Weights of a small GPT-style language model, trained from scratch on English Wikipedia: MLP 512 tanh GELU.
Each number is 50 + 15 x the weight over its row's rms, rounded and kept within 0 to 99. Layers, rows and columns count from 0. The size before them is the row's rms in percent of the matrix's.

# down: layer 3 MLP down (transposed), 512x128, rms 0.202, rows 194-220, columns 0-127
# up: layer 3 MLP up, 512x128, rms 0.209, rows 195-221, columns 0-127
down194 103:49 59 50 73 49 35 73 34 57 73 50 63 43 38 52 13 72 66 35 31 49 69 31 46 61 54 51 30 76 56 43 44 55 47 76 26 55 68 33 75 50 56 27 41 53 42 54 47 36 50 45 42 49 51 44 27 63 42 41 59 71 49 72 60 49 67 35 31 43 46 86 63 53 26 37 47 31 54 61 45 43 51 59 47 77 59 37 67 52 49 20 66 65 31 22 34 58 24 36 42 74 74 55 56 53 34 50 53 75 45 53 84 48 51 36 34 15 51 41 27 58 58 24 55 56 70 47 38
up195 098:60 36 78 61 69 50 51 54 49 36 84 53 64 58 46 76 45 51 42 65 40 77 64 62 01 49 46 67 38 48 42 59 36 66 56 48 78 67 42 60 68 35 53 46 61 76 45 54 54 60 51 43 52 55 42 36 35 52 59 43 57 77 30 58 63 63 54 68 45 53 60 58 20 40 53 48 47 66 66 82 26 75 59 52 41 41 56 30 34 49 45 69 40 59 64 66 82 32 19 43 54 35 77 31 36 67 38 71 70 24 39 40 16 47 45 34 37 54 56 67 41 39 46 40 42 49 34 48
down195 109:46 83 59 59 70 50 32 30 52 44 68 28 21 42 44 51 58 69 53 52 45 38 59 52 51 64 60 29 39 37 59 28 49 39 38 52 42 75 71 19 59 71 48 40 69 24 43 51 63 46 51 35 17 43 39 26 48 84 62 54 43 37 67 76 56 47 47 58 46 65 50 47 65 43 81 78 42 34 53 35 62 26 39 44 61 48 55 65 37 54 50 36 80 26 54 73 25 56 72 56 55 43 53 08 41 61 72 53 63 61 66 64 44 45 41 25 29 31 53 49 56 56 53 36 51 39 69 38
up196 103:34 46 52 80 19 58 68 57 64 50 37 57 53 47 66 38 67 59 79 41 51 52 49 45 37 82 60 41 59 76 65 66 61 66 60 23 60 37 53 57 49 66 41 43 67 63 64 51 43 75 39 50 62 36 32 52 64 46 41 36 35 84 69 50 53 86 46 63 56 50 46 70 67 36 26 38 44 52 43 45 50 66 35 36 57 34 35 63 73 50 62 52 49 64 29 31 41 45 79 57 48 69 62 61 20 61 53 74 43 22 42 59 39 45 55 47 71 60 87 51 50 75 81 53 51 29 65 64
down196 094:67 25 59 39 74 49 45 61 45 29 55 51 33 86 25 54 28 59 48 43 66 58 26 35 59 31 42 44 42 76 76 71 33 64 46 53 28 34 39 55 45 26 42 40 52 34 46 45 63 19 58 64 62 44 58 52 46 27 43 23 68 45 19 36 41 40 53 12 38 36 54 56 44 49 39 36 66 55 34 69 33 68 63 62 54 39 50 50 43 38 64 50 53 24 47 27 36 25 82 29 43 36 46 54 57 30 54 51 40 63 66 61 40 65 48 41 53 37 34 38 46 60 77 71 61 28 74 46
up197 105:62 41 46 38 56 47 45 56 66 50 54 53 69 36 29 44 57 50 91 58 56 41 62 22 55 65 44 44 43 21 25 63 69 63 53 55 63 72 52 52 60 72 49 42 44 83 31 58 61 55 27 36 69 30 61 68 79 59 54 63 47 81 77 68 65 75 12 56 50 57 31 46 56 65 37 48 53 51 44 59 55 42 77 61 42 59 58 57 49 39 43 55 52 26 41 53 49 60 18 40 32 73 42 21 22 55 59 36 43 37 57 37 40 50 36 35 47 50 14 41 47 46 70 71 72 66 46 58
down197 109:52 58 46 45 57 43 45 77 48 66 43 23 69 58 63 51 55 56 40 62 62 60 25 38 65 60 64 46 38 81 56 39 60 39 68 59 81 26 47 71 27 35 30 63 40 75 56 61 68 50 53 60 75 50 55 65 45 89 71 67 27 36 31 49 34 59 40 52 58 79 37 51 48 68 73 29 57 25 32 50 33 36 66 59 49 47 35 66 35 48 29 40 43 74 72 55 29 68 38 30 64 53 65 70 60 48 39 68 61 47 76 59 72 67 58 36 61 53 27 71 43 63 60 54 46 46 31 61
up198 108:64 60 72 67 46 33 67 40 49 74 26 46 56 36 52 54 46 36 29 31 34 54 60 55 55 38 57 28 37 27 42 51 40 57 57 50 38 47 46 28 15 72 60 52 46 55 67 33 47 40 63 20 60 00 36 70 58 68 66 36 26 41 47 34 67 35 54 55 48 52 37 44 49 63 34 38 57 44 47 90 50 37 60 73 48 36 78 65 42 27 35 60 37 60 43 45 62 62 62 35 44 74 39 23 43 64 71 78 50 70 49 58 61 50 49 75 59 76 72 55 33 55 71 41 44 57 57 55
down198 104:49 30 55 35 46 52 59 60 58 47 18 19 60 52 26 83 64 32 65 53 51 38 31 37 62 56 35 56 70 57 40 48 65 49 50 69 39 62 60 42 48 75 51 42 52 39 46 08 56 33 45 58 23 87 48 76 51 43 38 65 57 36 27 43 61 45 49 83 71 62 25 55 49 57 49 48 60 47 59 59 31 56 28 59 67 68 79 11 45 40 44 41 27 44 50 50 48 38 41 25 68 79 56 59 48 36 78 50 40 30 62 57 52 45 67 49 23 58 37 64 64 41 53 47 56 45 42 69
up199 097:34 52 50 32 51 55 65 60 47 48 56 65 53 43 35 47 68 53 67 63 34 76 41 28 36 69 62 39 23 45 25 49 61 53 37 50 52 45 37 31 54 38 21 42 54 61 39 24 49 51 50 59 40 22 39 24 64 87 72 53 40 48 27 32 60 57 52 42 54 38 31 57 67 63 62 51 54 84 44 32 39 60 08 29 71 37 60 64 42 74 32 75 65 42 51 49 53 21 23 29 52 17 33 48 56 64 40 58 54 72 63 83 56 63 50 49 47 30 46 61 50 60 42 67 56 32 53 45
down199 106:58 63 33 70 74 62 73 52 52 53 58 54 59 67 47 64 33 37 67 40 32 41 69 68 56 58 49 72 26 50 54 45 64 52 49 42 45 43 45 46 27 31 63 76 49 52 32 75 80 60 31 26 57 56 17 32 66 34 22 29 61 51 50 43 59 42 30 29 51 27 54 27 44 56 61 66 70 60 40 40 31 52 66 56 18 38 40 76 55 28 37 35 54 49 42 47 58 67 68 57 56 74 55 61 55 41 47 36 15 50 22 55 37 69 46 16 48 70 76 43 32 50 49 40 50 72 52 43
up200 099:53 54 47 61 57 51 33 42 55 44 41 80 46 32 87 40 58 27 47 59 31 67 53 73 79 42 65 46 58 69 22 49 53 53 30 51 53 39 52 60 60 49 53 61 61 23 83 56 30 65 42 31 49 48 39 27 90 67 52 46 52 38 56 62 53 61 35 58 30 35 38 34 47 66 57 39 27 70 43 38 46 38 74 51 57 30 50 38 41 51 22 64 61 39 34 61 44 39 31 60 39 42 55 35 21 52 68 57 38 72 48 94 40 38 42 52 43 65 78 43 74 63 67 40 41 23 49 52
down200 101:73 34 58 29 62 42 31 59 33 53 56 35 46 46 50 53 38 52 59 50 40 55 75 42 67 71 68 48 23 51 81 42 45 63 65 35 58 33 45 42 24 62 43 34 67 49 15 45 59 24 40 50 68 49 57 50 40 69 43 45 29 62 35 57 25 85 72 47 45 53 45 57 48 60 45 42 68 39 81 47 30 40 54 67 47 57 33 56 58 59 45 27 66 42 38 44 58 56 71 22 52 81 92 36 35 49 24 24 83 47 33 51 53 59 51 59 69 48 28 17 53 36 47 57 46 55 45 56
up201 094:49 40 56 35 34 31 48 46 29 76 49 78 49 41 31 95 60 40 29 41 51 59 43 41 45 75 33 37 53 36 50 71 41 62 49 71 48 46 54 25 63 51 61 59 23 57 48 44 44 69 45 47 51 44 64 51 46 26 44 42 73 51 66 29 59 41 55 10 15 42 46 32 62 54 46 77 54 78 60 54 56 48 24 49 32 46 31 74 70 55 34 23 69 48 42 65 56 37 56 66 61 66 47 52 90 65 49 54 26 61 47 51 69 55 73 40 46 46 47 49 64 43 68 23 47 60 46 28
down201 101:59 25 47 61 42 42 33 44 45 61 64 36 43 22 72 85 40 50 48 42 54 37 51 52 10 59 68 56 35 47 54 41 38 68 78 45 57 75 38 46 58 57 60 51 36 49 54 83 18 44 55 20 58 60 63 33 42 74 48 45 45 17 52 34 46 50 44 56 39 28 77 46 41 56 30 47 49 68 15 55 18 70 59 78 62 31 37 63 53 30 56 42 38 42 50 49 59 62 49 47 28 64 56 30 68 40 35 26 41 61 53 50 56 61 44 53 53 53 72 63 55 44 53 61 41 56 07 61
up202 102:53 55 33 92 38 42 56 36 61 45 49 53 30 68 63 38 57 55 55 54 35 53 42 38 45 81 24 43 73 34 55 36 47 48 65 52 64 38 62 30 47 65 64 46 81 78 43 38 30 51 55 43 52 59 52 59 70 50 55 19 73 66 72 58 48 30 47 73 39 54 46 56 62 44 62 48 79 46 56 27 63 42 57 34 47 26 64 62 48 54 63 45 72 19 53 42 39 95 51 47 82 46 31 25 40 43 54 32 37 53 51 65 46 57 54 66 68 44 37 53 56 31 70 63 85 39 32 34
down202 117:27 43 52 73 44 72 66 47 70 51 49 60 53 43 60 70 53 43 37 63 54 49 28 65 38 46 51 36 56 55 66 55 26 46 62 59 59 00 31 44 58 52 51 36 55 46 23 44 48 57 38 50 28 39 13 34 58 38 87 43 54 75 49 60 05 49 49 73 66 68 45 39 53 62 41 60 66 41 72 45 46 43 46 57 40 68 66 45 20 45 74 65 73 39 46 24 26 59 47 49 51 37 57 62 43 41 31 60 37 80 51 55 35 34 61 46 62 45 60 37 40 48 52 49 44 79 75 42
up203 100:53 45 32 67 53 35 33 40 45 53 50 64 52 45 50 32 00 44 52 43 40 66 45 60 50 49 52 34 41 39 56 57 29 27 60 73 30 43 76 60 79 49 50 55 78 74 52 44 54 54 44 69 40 58 29 55 27 66 60 39 57 53 31 44 64 29 49 36 42 28 50 48 57 55 60 40 31 49 32 14 56 59 28 70 61 56 60 76 36 37 26 67 15 28 43 31 60 49 41 61 59 53 51 41 82 47 45 46 61 76 62 81 58 36 23 45 53 49 49 58 38 41 35 34 55 45 20 29
down203 094:55 63 52 50 44 65 84 47 64 36 36 47 49 50 51 68 61 46 47 67 44 38 65 43 39 54 48 77 57 38 37 45 39 56 58 58 48 57 31 38 62 53 43 44 65 35 36 07 44 46 14 66 83 25 47 44 49 47 51 62 77 71 63 37 50 76 28 45 64 87 61 38 43 64 27 48 48 42 77 46 67 21 24 22 46 52 51 43 47 60 35 32 69 50 66 88 43 47 75 64 42 65 25 57 54 41 41 76 48 27 46 47 69 41 61 39 55 44 35 55 42 59 58 52 58 25 32 42
up204 102:33 54 49 52 34 44 63 29 05 03 25 45 52 35 37 74 61 47 51 35 71 58 48 57 35 40 64 40 43 40 49 67 42 46 32 48 82 62 65 52 36 49 50 78 48 40 46 48 31 36 53 62 61 54 64 66 60 42 63 32 59 49 39 56 42 44 69 48 59 49 71 36 33 54 59 63 61 66 39 48 43 30 32 44 54 60 85 34 49 41 22 67 52 47 50 42 49 65 96 76 59 62 63 45 39 20 31 71 62 58 69 41 43 49 56 36 64 42 80 32 49 39 46 50 52 44 25 32
down204 102:35 48 38 45 53 34 49 61 38 40 51 78 49 47 39 52 48 53 60 33 58 31 45 40 45 40 42 41 47 65 69 70 83 35 61 56 77 38 33 74 53 38 29 22 47 45 70 59 70 61 63 29 35 41 30 80 55 40 46 73 42 72 70 58 76 69 29 66 51 38 50 75 70 59 62 61 58 17 72 66 30 55 40 43 77 73 20 35 44 48 44 41 72 45 60 66 46 59 64 39 33 59 57 53 48 28 32 58 63 36 60 34 55 41 32 65 63 56 27 46 41 29 56 28 61 71 34 65
up205 108:66 43 43 26 13 46 50 49 77 32 64 71 44 51 61 47 45 58 20 39 40 40 44 62 46 53 19 30 60 26 66 55 24 36 40 58 51 50 64 35 67 43 51 39 31 36 53 44 44 55 41 48 52 42 87 55 49 63 54 57 54 30 40 41 55 55 56 41 47 81 42 51 68 55 56 63 75 74 29 42 44 69 44 48 57 30 82 32 67 73 40 47 46 15 83 37 67 61 45 75 40 77 50 39 55 49 32 38 76 42 75 50 53 54 39 37 56 64 19 50 51 51 62 74 51 44 43 24
down205 113:63 41 60 42 40 40 54 23 45 23 43 45 47 21 66 32 41 42 48 55 40 63 45 23 24 52 35 53 39 60 60 62 37 37 77 40 40 68 53 45 27 48 51 25 41 66 45 49 37 74 39 53 73 42 52 62 46 52 82 50 61 39 25 68 66 50 52 36 82 64 39 42 55 47 58 48 61 60 55 66 49 55 22 65 24 35 34 54 59 55 69 50 68 59 34 52 41 65 54 78 13 40 63 23 64 29 40 52 49 44 72 23 33 47 39 39 62 39 67 53 66 61 74 64 56 67 64 89
up206 096:54 36 38 11 17 40 38 62 61 40 56 35 45 49 65 58 61 62 39 61 54 49 65 57 38 39 46 60 41 61 23 27 31 52 94 50 43 62 66 57 33 30 64 28 43 45 59 45 76 48 50 55 50 26 26 50 42 77 50 38 48 65 55 43 66 40 50 39 58 49 62 54 51 27 60 37 50 71 75 32 55 65 35 88 42 55 43 63 49 51 78 38 58 22 61 08 53 39 37 77 71 53 38 37 37 45 60 30 42 48 38 26 49 65 51 30 55 47 42 72 44 35 60 47 53 34 48 27
down206 098:55 30 46 56 39 36 38 27 25 66 58 62 59 37 68 52 33 38 58 35 37 34 25 50 36 50 47 47 27 50 54 47 35 84 27 48 72 51 52 27 32 38 63 52 65 46 72 55 69 72 70 65 63 64 41 51 71 56 55 59 39 48 63 25 68 48 49 66 32 27 60 24 57 64 17 57 61 47 49 44 84 27 42 58 54 63 31 64 46 57 21 60 42 30 33 32 62 95 63 66 64 30 47 49 17 57 50 62 43 34 65 47 63 19 65 56 59 39 57 60 46 51 46 39 48 35 45 50
up207 102:53 39 55 59 48 80 53 42 51 46 36 40 69 36 45 51 39 40 25 66 47 45 76 68 53 53 58 71 63 51 78 55 44 41 42 76 68 68 46 71 59 39 40 04 29 48 63 67 41 72 60 60 64 30 56 55 67 50 41 53 42 71 42 52 41 61 40 82 62 61 47 08 36 42 90 40 22 50 50 63 56 78 60 17 58 65 45 54 54 52 50 48 77 36 27 54 55 48 75 66 50 50 48 26 53 37 24 57 64 39 60 47 43 56 64 63 55 59 35 45 37 20 34 60 51 44 68 52
down207 092:55 47 34 31 42 44 46 58 27 52 58 57 57 52 60 49 68 50 42 27 61 71 39 57 48 39 50 45 43 50 59 61 36 51 41 42 54 43 53 44 66 36 71 80 68 60 50 48 41 31 33 73 38 43 60 61 47 56 55 21 70 58 34 29 45 41 59 23 40 65 36 90 93 55 35 80 71 50 49 55 57 56 29 65 68 37 54 45 53 63 58 33 33 64 64 40 50 89 53 46 62 42 39 75 33 75 57 28 17 62 31 58 45 44 53 37 45 48 56 69 42 61 54 53 34 98 33 68
up208 094:27 59 60 25 77 43 82 68 30 45 46 34 61 27 33 55 43 68 63 53 88 43 40 47 45 54 68 46 25 31 65 65 52 40 38 66 62 90 26 47 41 56 55 38 62 65 48 57 37 70 81 51 58 77 42 33 40 50 38 45 35 38 32 57 36 74 50 96 51 55 63 40 48 54 49 59 44 63 38 33 40 51 47 26 55 29 60 51 72 44 56 35 65 32 54 34 53 56 32 38 64 56 30 41 35 51 29 60 56 33 54 29 69 61 56 49 45 62 57 57 64 19 63 34 63 42 45 33
down208 099:52 57 37 48 64 58 39 48 54 50 47 62 41 80 36 13 73 52 18 73 35 49 26 50 75 77 42 55 67 57 51 32 43 38 44 32 44 34 41 53 59 78 47 64 45 44 74 44 56 42 53 38 70 57 84 32 66 44 46 83 26 46 69 47 68 56 55 37 61 57 84 25 25 20 50 38 53 55 64 73 33 75 65 66 64 49 60 53 38 52 40 51 59 73 51 58 42 55 58 53 22 46 62 51 70 54 42 56 58 64 19 73 43 52 35 42 55 59 71 46 41 46 34 50 40 23 45 31
up209 104:66 72 69 75 50 83 86 48 40 75 48 51 62 54 33 91 33 44 50 60 50 41 42 66 57 55 41 46 42 39 58 55 41 53 32 36 58 36 48 55 43 28 35 58 46 52 33 55 49 47 19 55 56 51 54 71 64 44 47 52 69 45 74 47 30 33 20 43 65 27 49 56 65 90 62 52 42 39 25 51 62 55 25 44 44 44 68 71 23 42 33 49 57 45 59 43 36 52 38 50 63 32 68 37 50 58 53 36 44 40 42 84 28 14 65 62 63 58 65 37 65 52 67 43 78 49 47 27
down209 112:24 71 74 52 19 67 63 46 43 52 59 31 39 65 46 48 26 37 44 45 45 54 64 35 54 58 31 81 67 46 44 71 54 75 60 56 80 42 73 48 61 43 46 55 49 36 87 44 54 46 69 49 36 20 46 50 41 26 66 50 57 30 43 46 49 73 53 28 60 42 26 56 47 33 35 58 53 25 63 64 83 64 47 43 44 53 69 68 23 52 45 50 16 26 50 38 58 51 52 48 47 55 33 43 52 86 45 44 49 56 39 53 16 54 43 81 43 38 56 45 53 41 57 41 72 76 45 72
up210 113:49 67 57 33 41 40 79 43 45 36 61 67 73 62 46 75 52 32 42 49 65 38 59 61 40 34 49 57 43 46 54 43 66 80 31 46 47 64 42 61 46 45 33 57 37 43 71 36 34 34 64 32 63 36 51 35 49 25 31 27 46 70 35 60 62 59 29 66 58 12 50 35 60 44 64 24 45 69 47 51 64 54 80 58 44 35 48 70 57 34 65 52 58 47 49 67 75 24 40 67 52 89 76 45 56 46 51 67 12 66 58 70 58 70 39 65 14 41 58 74 50 49 32 55 49 59 58 50
down210 125:65 44 66 42 35 58 70 65 49 50 15 75 53 76 19 37 29 35 56 51 57 52 62 66 58 65 53 67 38 62 46 33 49 65 40 91 44 60 32 47 26 53 37 64 46 49 48 67 50 43 28 42 63 55 43 99 31 39 59 36 40 72 69 33 45 32 50 67 61 44 55 48 64 60 52 38 56 63 43 28 58 17 67 54 28 53 63 62 43 44 67 86 52 67 38 22 52 41 43 59 55 70 59 52 55 47 68 41 38 57 34 44 77 44 38 34 50 63 76 55 40 39 62 32 29 51 47 36
up211 094:32 57 74 33 46 70 59 38 56 67 49 28 56 26 57 54 39 35 47 29 85 53 26 63 46 53 30 76 29 60 57 69 43 52 70 42 35 59 51 48 63 51 26 47 62 73 73 35 67 40 62 47 51 70 35 43 49 46 66 31 61 33 23 16 55 47 42 56 71 43 58 51 42 60 58 28 63 38 27 53 68 60 58 56 18 44 47 61 42 38 73 41 33 53 56 90 49 54 21 70 21 56 19 59 64 56 40 53 56 52 32 74 54 36 54 69 27 40 59 36 63 46 41 63 66 58 55 37
down211 088:69 64 45 56 58 31 55 70 47 76 57 31 60 15 37 73 44 40 36 12 63 75 57 71 53 36 60 69 24 61 52 65 15 62 49 62 42 56 83 53 46 50 47 56 55 25 58 62 32 53 55 55 60 55 49 57 48 48 61 58 41 32 63 61 34 31 65 51 24 35 58 74 38 47 40 80 30 12 57 46 43 43 26 63 56 51 26 53 47 46 63 56 66 49 50 14 31 43 74 46 68 64 48 64 62 47 59 44 57 69 31 47 33 48 40 54 48 44 23 66 31 66 46 54 47 55 44 75
up212 103:66 21 31 57 45 43 28 56 57 49 64 72 61 63 62 85 40 60 35 72 66 26 58 55 34 55 36 44 39 46 38 23 47 48 32 58 47 54 62 39 52 59 50 34 66 56 50 55 38 52 42 28 35 55 32 20 31 46 38 58 44 29 56 63 45 94 72 43 84 44 61 61 46 35 39 42 55 40 66 47 62 70 58 29 58 51 58 48 65 60 51 67 46 74 66 31 43 58 55 70 40 56 59 38 39 44 36 80 50 55 22 11 58 64 64 30 54 59 65 66 69 65 59 54 53 62 09 45
down212 105:63 41 56 57 47 73 38 44 58 72 41 45 39 32 47 68 61 54 70 73 65 57 35 36 34 38 75 43 90 49 56 25 68 41 38 80 61 59 72 26 59 63 54 42 47 52 72 40 49 31 35 57 36 32 67 64 79 69 54 55 42 53 36 47 35 47 48 71 48 60 55 47 73 43 26 50 63 56 47 28 36 38 62 38 34 59 55 51 59 67 45 26 53 41 67 36 28 21 37 34 61 30 44 62 64 68 63 67 54 39 43 73 32 38 74 38 33 49 27 30 50 46 18 55 27 73 74 46
up213 108:53 50 93 52 20 62 56 32 50 41 65 48 49 74 60 44 75 35 40 50 45 48 55 36 60 33 56 56 58 29 36 46 23 38 43 32 37 40 57 53 68 53 63 53 46 44 51 39 61 39 70 39 22 36 24 27 69 61 29 34 60 45 60 65 30 42 58 74 62 48 51 46 51 76 51 46 49 66 41 43 31 61 69 25 35 39 53 55 50 67 60 66 31 12 63 51 50 77 42 62 45 52 62 42 66 44 50 26 34 53 25 59 32 08 75 33 51 46 63 65 54 60 75 41 32 24 54 35
down213 109:50 70 78 27 78 66 58 58 39 46 54 43 58 76 37 64 51 61 43 33 55 64 45 65 86 66 40 61 42 50 30 19 64 69 64 23 49 39 65 69 56 31 51 52 28 62 58 63 59 55 41 50 50 54 37 27 44 63 58 57 42 67 30 38 54 37 24 64 49 27 50 57 58 52 49 71 42 63 32 56 27 27 46 56 33 63 70 37 52 59 65 56 45 66 61 59 35 36 50 67 56 31 55 60 74 23 22 54 69 48 76 36 49 57 68 42 38 43 09 76 75 60 30 50 34 35 45 48
up214 106:66 47 21 37 51 61 42 28 47 61 65 49 60 47 40 47 56 37 63 17 47 59 52 62 48 48 40 73 47 44 50 51 43 90 30 58 73 18 35 36 57 63 71 45 51 53 83 62 47 21 63 51 33 34 66 47 65 44 24 57 45 52 51 57 58 61 46 52 38 40 58 17 45 78 10 60 64 63 57 25 44 49 52 42 39 43 67 33 63 51 58 79 57 32 61 54 60 62 13 56 44 58 42 27 30 40 75 35 38 47 54 67 33 39 52 53 55 56 48 32 57 32 61 32 29 33 34 24
down214 106:47 49 63 50 60 76 58 70 65 56 88 69 74 46 45 22 57 61 40 30 55 67 47 78 24 38 30 64 48 41 84 49 53 55 51 29 42 29 39 73 53 36 52 55 58 50 55 62 54 29 36 58 40 49 69 65 63 47 40 53 37 54 42 26 24 49 54 32 63 54 43 51 77 42 36 57 16 51 59 42 56 16 46 72 41 51 43 39 47 49 48 22 45 56 28 47 70 44 28 69 45 61 49 39 70 64 77 36 39 14 34 61 46 38 60 84 55 48 76 47 54 53 60 32 61 37 33 64
up215 098:51 74 55 44 46 53 30 65 58 64 33 69 63 38 65 41 48 56 38 70 44 14 35 74 48 38 64 15 48 57 31 33 59 41 45 46 65 67 61 44 70 43 52 56 41 34 50 82 45 38 51 62 47 59 39 38 57 59 57 73 34 39 39 68 64 39 51 12 37 53 57 55 67 64 61 45 48 65 58 38 35 20 46 34 26 42 55 40 85 61 36 69 36 89 56 36 32 46 72 47 46 47 61 51 51 41 72 66 56 55 76 62 65 20 44 57 19 55 62 42 74 58 50 44 31 58 25 53
down215 099:41 14 90 35 32 54 71 67 51 51 59 48 40 40 37 52 46 60 33 40 44 71 59 41 63 53 48 70 40 79 60 46 65 90 45 50 53 55 30 74 38 64 62 48 60 62 27 59 63 49 50 40 39 44 64 56 47 68 35 27 36 44 43 49 68 66 90 42 58 45 52 45 53 45 63 36 59 82 61 45 41 47 42 56 69 63 41 54 32 50 17 70 33 09 53 64 57 75 33 42 59 72 58 46 21 40 43 35 75 67 44 49 40 53 49 37 39 23 52 36 60 41 30 59 45 62 59 45
up216 097:61 41 45 74 41 43 38 69 77 53 22 56 63 45 42 64 54 47 27 55 49 49 43 54 40 58 46 31 40 47 36 44 39 60 62 64 50 58 68 23 32 39 57 43 29 67 52 75 29 53 17 60 52 42 65 53 45 48 56 28 71 59 71 61 63 55 58 23 39 61 50 39 83 58 70 77 45 55 59 29 61 40 37 62 36 74 19 56 58 27 38 52 51 64 26 64 28 59 20 52 49 42 50 68 53 62 33 27 51 27 66 57 54 75 49 85 73 51 87 49 53 51 44 53 70 49 27 50
down216 099:44 62 72 31 68 43 32 61 20 56 69 58 54 53 41 28 56 85 69 53 62 61 47 80 37 46 48 70 46 61 64 54 69 59 38 57 59 53 57 48 71 39 41 62 43 80 40 51 93 59 57 39 60 67 51 28 49 73 44 36 01 71 55 49 32 64 57 54 58 27 63 35 43 40 51 59 58 49 70 49 61 48 35 50 51 51 63 41 39 46 49 42 61 76 52 71 18 56 89 66 42 35 48 38 55 67 25 49 67 62 32 43 28 47 49 42 37 50 38 50 51 46 87 55 39 31 52 55
up217 088:47 61 50 57 33 43 64 79 24 60 73 50 77 34 67 29 43 62 84 44 55 64 55 72 56 69 53 65 44 54 24 64 51 59 55 40 68 43 43 37 65 41 58 64 49 38 59 51 76 37 36 70 72 50 76 26 62 38 59 38 43 57 63 58 50 63 57 67 49 57 17 05 41 45 43 38 77 66 42 67 62 70 62 27 30 45 45 61 58 35 44 39 45 47 32 37 47 32 38 47 45 65 20 47 39 37 63 46 55 56 56 62 39 22 36 55 32 81 50 62 20 51 34 49 45 68 42 69
down217 091:57 45 80 46 44 63 26 50 61 49 32 63 46 60 42 60 81 66 30 33 14 64 60 59 25 38 61 56 71 50 85 52 85 53 40 73 47 57 40 64 44 55 55 54 76 58 61 65 54 51 45 45 52 74 45 60 64 50 56 25 50 56 76 59 54 26 85 65 46 32 66 75 53 71 78 30 40 49 35 39 40 49 46 69 75 52 57 25 70 46 61 71 40 53 65 66 42 48 36 33 43 33 35 41 51 60 33 45 59 55 37 51 49 78 63 46 36 61 29 46 64 36 58 49 49 58 36 84
up218 088:77 58 56 28 64 36 52 47 48 20 34 37 60 36 64 64 48 86 41 72 28 58 71 28 36 31 68 51 57 50 32 44 45 22 39 62 59 45 42 54 43 27 56 54 38 82 40 38 52 23 77 42 35 86 63 40 37 31 33 51 50 43 56 38 43 49 40 75 34 56 54 35 58 43 26 48 46 48 65 22 41 47 55 55 44 50 43 40 34 51 61 33 75 46 41 27 85 44 76 23 69 66 47 50 43 61 64 58 34 21 64 40 48 55 61 69 41 46 78 48 40 52 47 62 55 52 40 77
down218 102:49 58 46 43 64 36 54 43 76 59 60 53 55 47 41 68 73 33 48 32 45 43 42 52 56 62 41 68 66 63 59 31 37 47 46 28 69 52 42 46 33 61 43 40 62 54 49 25 33 54 63 66 30 59 63 20 41 62 31 39 68 46 60 12 64 27 53 86 72 48 54 28 63 69 46 51 63 42 49 61 30 41 18 14 31 33 63 27 60 57 30 37 70 54 65 66 51 19 64 42 40 49 59 33 56 30 41 53 52 43 57 95 50 63 27 76 27 48 67 51 57 55 69 50 60 53 52 48
up219 090:38 41 31 32 41 48 42 42 46 57 68 66 60 52 57 58 64 22 59 59 49 25 61 55 66 60 60 53 45 38 36 38 54 48 67 59 61 81 63 59 59 27 59 33 67 26 74 46 33 32 31 68 49 44 21 31 51 89 71 22 48 68 46 43 80 47 57 42 44 21 20 61 41 24 52 40 49 53 19 66 26 24 50 58 66 52 73 50 45 54 44 61 68 63 36 58 44 58 57 91 55 49 35 53 46 51 50 56 53 55 65 39 39 54 51 25 22 33 41 31 35 42 47 63 52 53 44 23
down219 090:74 50 70 55 58 13 59 53 48 58 31 56 59 41 41 52 46 45 35 55 51 44 47 23 62 42 18 17 47 50 47 37 36 48 58 52 68 69 33 56 60 79 54 63 46 34 52 70 61 65 52 56 50 28 53 55 54 25 41 56 19 38 19 17 62 38 36 60 50 37 56 58 58 44 63 81 43 28 50 41 56 72 41 41 29 21 31 58 60 59 35 47 46 44 58 38 50 48 26 57 60 79 63 26 23 83 56 61 50 26 64 54 56 71 42 36 47 36 66 67 52 55 62 48 45 63 52 87
up220 088:40 47 49 64 45 55 29 42 60 60 37 57 44 52 64 57 47 40 72 53 63 38 35 35 30 49 69 68 76 47 41 54 64 37 51 31 25 34 29 55 35 64 51 38 22 32 62 44 44 48 49 77 39 51 37 53 42 48 30 44 45 72 50 33 32 40 47 72 71 68 48 45 63 40 25 63 46 44 61 46 53 78 50 26 34 43 36 71 19 24 44 57 50 25 50 54 80 77 45 51 44 42 37 58 40 65 60 48 82 25 52 57 46 57 67 79 25 67 40 18 27 34 50 61 76 62 49 17
down220 094:27 55 26 56 57 80 42 41 50 59 47 36 63 60 58 25 86 37 30 72 30 59 34 58 48 48 59 29 82 58 72 73 66 54 40 25 60 47 36 59 50 58 31 63 37 64 78 44 47 32 54 68 51 36 61 49 60 67 40 37 44 77 31 57 69 51 40 65 32 64 43 51 65 71 56 49 47 26 83 60 70 89 32 22 57 31 56 63 34 67 64 48 41 62 59 65 31 36 44 44 64 48 32 72 59 49 56 42 30 30 64 53 53 48 60 67 60 41 47 38 59 57 62 70 36 63 38 60
up221 105:28 41 55 84 56 13 63 54 32 59 44 68 51 51 77 53 46 61 47 32 35 42 36 54 27 45 43 57 53 46 31 66 67 79 51 71 51 69 37 80 26 49 40 50 34 66 33 70 30 56 69 44 66 53 70 64 62 57 51 44 74 63 45 61 75 57 65 49 31 39 61 25 30 59 53 48 75 43 72 43 36 38 61 09 24 51 29 61 39 37 43 56 66 41 42 42 58 64 60 49 27 53 50 35 75 69 48 68 29 51 52 39 48 54 63 60 32 27 43 53 37 69 66 36 39 57 25 57